Each number is 128 + 24 x the weight over its row's rms, rounded and kept within 0 to 255. Layers, rows and columns count from 0. Numbers have three digits each. The size before them is the row's rms in percent of the matrix's.

# layer 2 MLP down, 160x448, rms 0.0781, rows 100-159, columns 128-191
097:115110137160110109116166125104128151149146100133100167141137153130158153163088112124135140122145117144093137107125126131156106113122148113108129076173136119147103094130173083107118158118121154
099:122136128151095135096143134103137145134148103123113119171112124136108098151126073179109113084133147125135052096105169123130136192124143155090130117125116127157087086145110162100146121129117123
101:157135132167145137160127106146120137109147172179106145154114166080116109106180128136152124152124128113118120115154121125123129095134069135113089143125129103135119175164131112133086132122110122
093:146184107115130110144108124126143138118129170146122133136104145103085140138117139171122106137099125103132133043120122119159136146113159108165088197154144133103172127138156131097135092138136076
095:129131116096110090154127085144107134118156172112150123124147091094136112133154117124136086125162076111130153088147149081127099156147183128078136131102177107137153115086176166139129134174154129
094:138131101112103117119152122118119149162098071156132112094118097131100117128109121169107175115126114133096113113126092161129131064157097186095125102150137116107131153136123119154154093164150111
089:167149162126111136167146151112144106140114135103169096161106119166130144095175116143081148145139120148103102167094113109077118101109180161125132137116129074141135160135095115135124143076134160
092:104120193110115139133091119151101130132105094172169129107138146120136124129131114135092119136117151098149126114119171130113131115129121100108127173119119123093093123094174175093132058138122130
092:121116103162115120111140123169182132131131072133143137097178129169127130121139142148141125157136133083190104151140137122116139155155111149132140142110084125110110100134142120101129135144099095
104:108123150083075167145152128113071152115118099129121131104108152171092063125146115134122137159111143099148117130111123169113082115123160087141128127134147077130082141146114134146124097135113134
085:165138112117137120097146133127126123118110137156097139202171101187125132200114147126146143118131138132105130129137111139135136086138180126129131147165138096069124107156087099141114102122122122
097:099106101154089153153129136158150128119153119154111128100110107141170138122114144105129171165144172143119130117125150168084146128119142155129104124109096100103156105150126124069127105118124117
101:109140124111118183143145129094145105123132162114149150120130131127156128155126095159137090089128090138152119150097165145130149148137130123171144097148083145080100095164121142066108114083121169
101:147133153107092107138158128131143173093120181153144154144201114156081132123144113149113116155111148123133169102166143095087104127143089116093115150180107134093146133136097108117109116118095102
093:178138133179068124117113135112141099169116115130151156091145104147178141117144135153141114144118142192104102162054139125174106121153136141112137121109101119099168096100093076130119123104164156
097:140103117118137118112128107149157136120151150128107084172122092108115117120095107129134102106180132104142151115098139189112104142154144118148109114094103139091109143173116098096114101131154133
091:137098121134115128150079081147162144147148162168134124129110103146112137097122137155149113082142160117153125114127157121149138160108151130142169110122124143140146096164151127142122110158113134
093:142132119162125095148105113151109147132139116084144126102111088113168123115092107123112135079139134140134113146117149133099168141132193160103108128148100099099110145163164128150136119137112147
115:080122150141147160124107121128105117118128096121130139135131118127113135117139123145107152116112113131128142150181108146105095124101202081114133135100138170081086160138137147212173166138109123
094:172117091159081125149106121137143106111159166135135102166103146100176161144163155105090160110106113180119110087060113137120118141133138139069116098134099121105129154124165097101140105086125159
095:116138136115128114132153157131168178138170144117114132102141104109182085109097144136153130134162129115121117133106113171170104130148102168129095155108104084107176159168079100147120153172150145
102:175133101149123155097140175163134088104152165152133125112166118140129118128126182152119084105130142093120134170102166120141149121125129139117170099130127112119167139152163121121160084090131144
096:187124146093133165143102111182133134158099104133125162120178144121153141107097122140120114080096118117145158150109119154168132076085123161134127117093120146134112117114110133136136135115112139
090:145137141109130123127121135151149121145119174133107146161164114081136103118131137162153102113099150138114144133143172103104132144106110149103091124110131101099130147108108083129116148132163108
096:113136144110077152152141132087159124137150147112127163127106112137118127066089132114119138086091107120130104122153097131142161107147169166157126126134096166141151131143141120102128135119150162
099:111138118165132142119151132144155134162160146144131089151137151139116159129148117136143153121142128127142116161113137166127163095129089171108143071091095106130172145161096145137149134172147100
094:178134131118099128103092148117098116159121097153132123141109142140115114145180105125091131137121187155166138123182124117128126111146063128069104148121112152158107125147159135101127093096134096
096:121123116171139151114136138125156086125120096153149130112152117144156128148158186097143160061147155145188123135150149095141146124133154102131138160107115124104138166136121138124152173152148136
096:122148087102142114108156131158153123170122143176114178128111147165118095120123141093133155139096169143163136137145171137170133101144080110117163149135126115109161117184121129095147112170101167
109:125168108136134099104091105125139131079168139094099120099088128142136106164110131157140143165157089127151148145163157127120191144174123069167162096120120145107124136122151167121119146165144151
097:133125101068130182168139108102145168111158109154133112110123116141128078107129115086150159169132139123181103133164137126135135128130131133085117154164116119137162144141117149133135153128152136
128:152128107133141136119153099108124123079113152100121106131123113160142100135109122124147160136146100134141135088177178106172148148142121139150124111170115123098157109153103093043124141153098137
117:162147135104105114108180136111122147095136096125150168166128142134097092118137153123127092151130104177145082150120151103121156107105122131083132148138148087138145090109164148110107163151150123
097:148136133112146123102142128143113174057174113097125099138146148137107150134160164052070168090102125120123122164152119132084164144118099129096143130116089129101087107159134136140121149115136140
094:120120116131127155165105132098108125144117108151136140160136118125100133153098126080083142145107171152127199117118122160164124123072099145099135128100156098147106160085087125143147135091110140
103:168154145117151130142132174142118155110074128147105079117131113145128126156157122154132135153112129134139126145098080140075168165155115097135140130117134122111163156136087159167122141116138093
095:097143113121116172153177130088088149118157111155101142142140081157104103172117139176121120135102152135133150120099125088143119099149097152120092132127146095096097126116140120123122139156118098
095:143108155139119149070109122128151144147162155161133074122120152148121160105127127144112099127121101136109136098103141133135108156136158149098139085134086153127144136082127129142126112178128092
098:097110114146131132133129115100175156108126108152092156090118109139135167142161094085170102147114144128140136139102149131107101118143112198145151111120152143121169144076151102137086136090138143
102:084125103102109129146121152107086115150098139125127123044127085152117141127100163160147154107130158088136131136117153111103174155130156140083118115126157119164116091127167178138116132109098115
098:121136100137130165123133124117114134162098113106118090080118128142146158156124116119159099161143137126130114140133130104130137090124124108148145082120154105179185180119107121140128190112126127
096:161132137124120144158137126141117109088128113087112160121096157107136122174130122111118163162118133129129117118116140115121123098149144139131119148113149096167164104108134119126155159125138135
099:119131119137105120185141146138120082172155117157151143152190168124111150101117149119122130091102147159130144147119095134095088149124105153161139092118157151075110063127111141136151098135111098
095:145137076131147098093069121104148113118129109123136123106125145123120182182127129131089121173112130167075100168132166135118122144130162115133133105124105124123109159133119117134124102164123141
132:131132105154095158142140105146126151092100167096052072121167131137070154116090126118121133136120127115119104114085145114134111139114129115133169108162094130131137133140117112136139138142111143
101:137113139147066132127116118086121142142104075149129164130135190117084117124125177095129160180094118096142110126089104152130176112104143140162144136167149170132129138099121106121089124114117135
089:140121105075115122105128128097152129119165146096122124107111132115122142099120136121127133091129120139106115133091138134112144148143144123113115105140114095084152125168114102137150138110119156
101:140126078116163152099122169132112137127090140159148143156073164120155106069169137152141105115109119090140116126169132169124091134159121129118110140139134090129109166125104117107131125123151117
141:112101126138106092116131080116162116171160163118172125106136091080189124109155111119132130072123129125136123167116130173163130142112143135134124128163120128131111139160137107145105074154115170
096:139097176141104143081102154146101148159083158129118144145169067154098092140139119097125117119148113105090130122158178114123115161124148103071104155151158105115165131134107131127116119121145105
102:154111148096110117131108166149117145134110132100162109094173108157116089099127113141155132118180174110123143136134150147100134147104109121141166151140091118152130140148155130126107129104110128
099:084089154122107140098138105122148136113129114138129141118127151118105154138165161113139123093131151124089161120168120144140136139118189123162100092123133104167138153138149149182157157126132141
122:126078128153145110114137115137132100128153165103139123102135134094119139145148148125113125143137120141107140139159125143097142145139158139131127129138111144130170146143121112120113094079115116
098:137127129093141101156145119171104132105157173147152119152140138095116152134152154086104142142150088137150133130127126122126126125127102118106112095107098099119173114126128118126123155176113106
099:163155133094135126092128144141107158139101131143144137153116141117193128134166155139109101111118180094133138092110086072155098168109116112142143144116135117144108120120203098123095138125109141
095:143136137136152101082087093135097133118127115127098135125127103109137110179091132139131144096124167136128115119139111136118136121166150121120130099158181131155136103121134159107101140105138136
096:106157109128132144142124123123104092172142129139121127105099127129112183148130192122116136107130164142123122144122151128149091108125122117140111083135088107168132164127155141134192147160107135
098:128132152141106152143102113129117114118126166133126101096147163187133159097191119088109122170136150120155125131126119094119118104137143152075165092150109178110159117095099157154084143147116158
107:110117119094122113115118132133111110107141129088143167142152136151107126155163111128134134086120149144103117152102108127111154090156107175091117105077131114074104129134147119132135103109121131
090:090134160178166147137079162100121122118073097153129138114152103161170172102101118124129137193097104188121129138115095097165142111130140109085108148132141126105147118148124150123105124136117150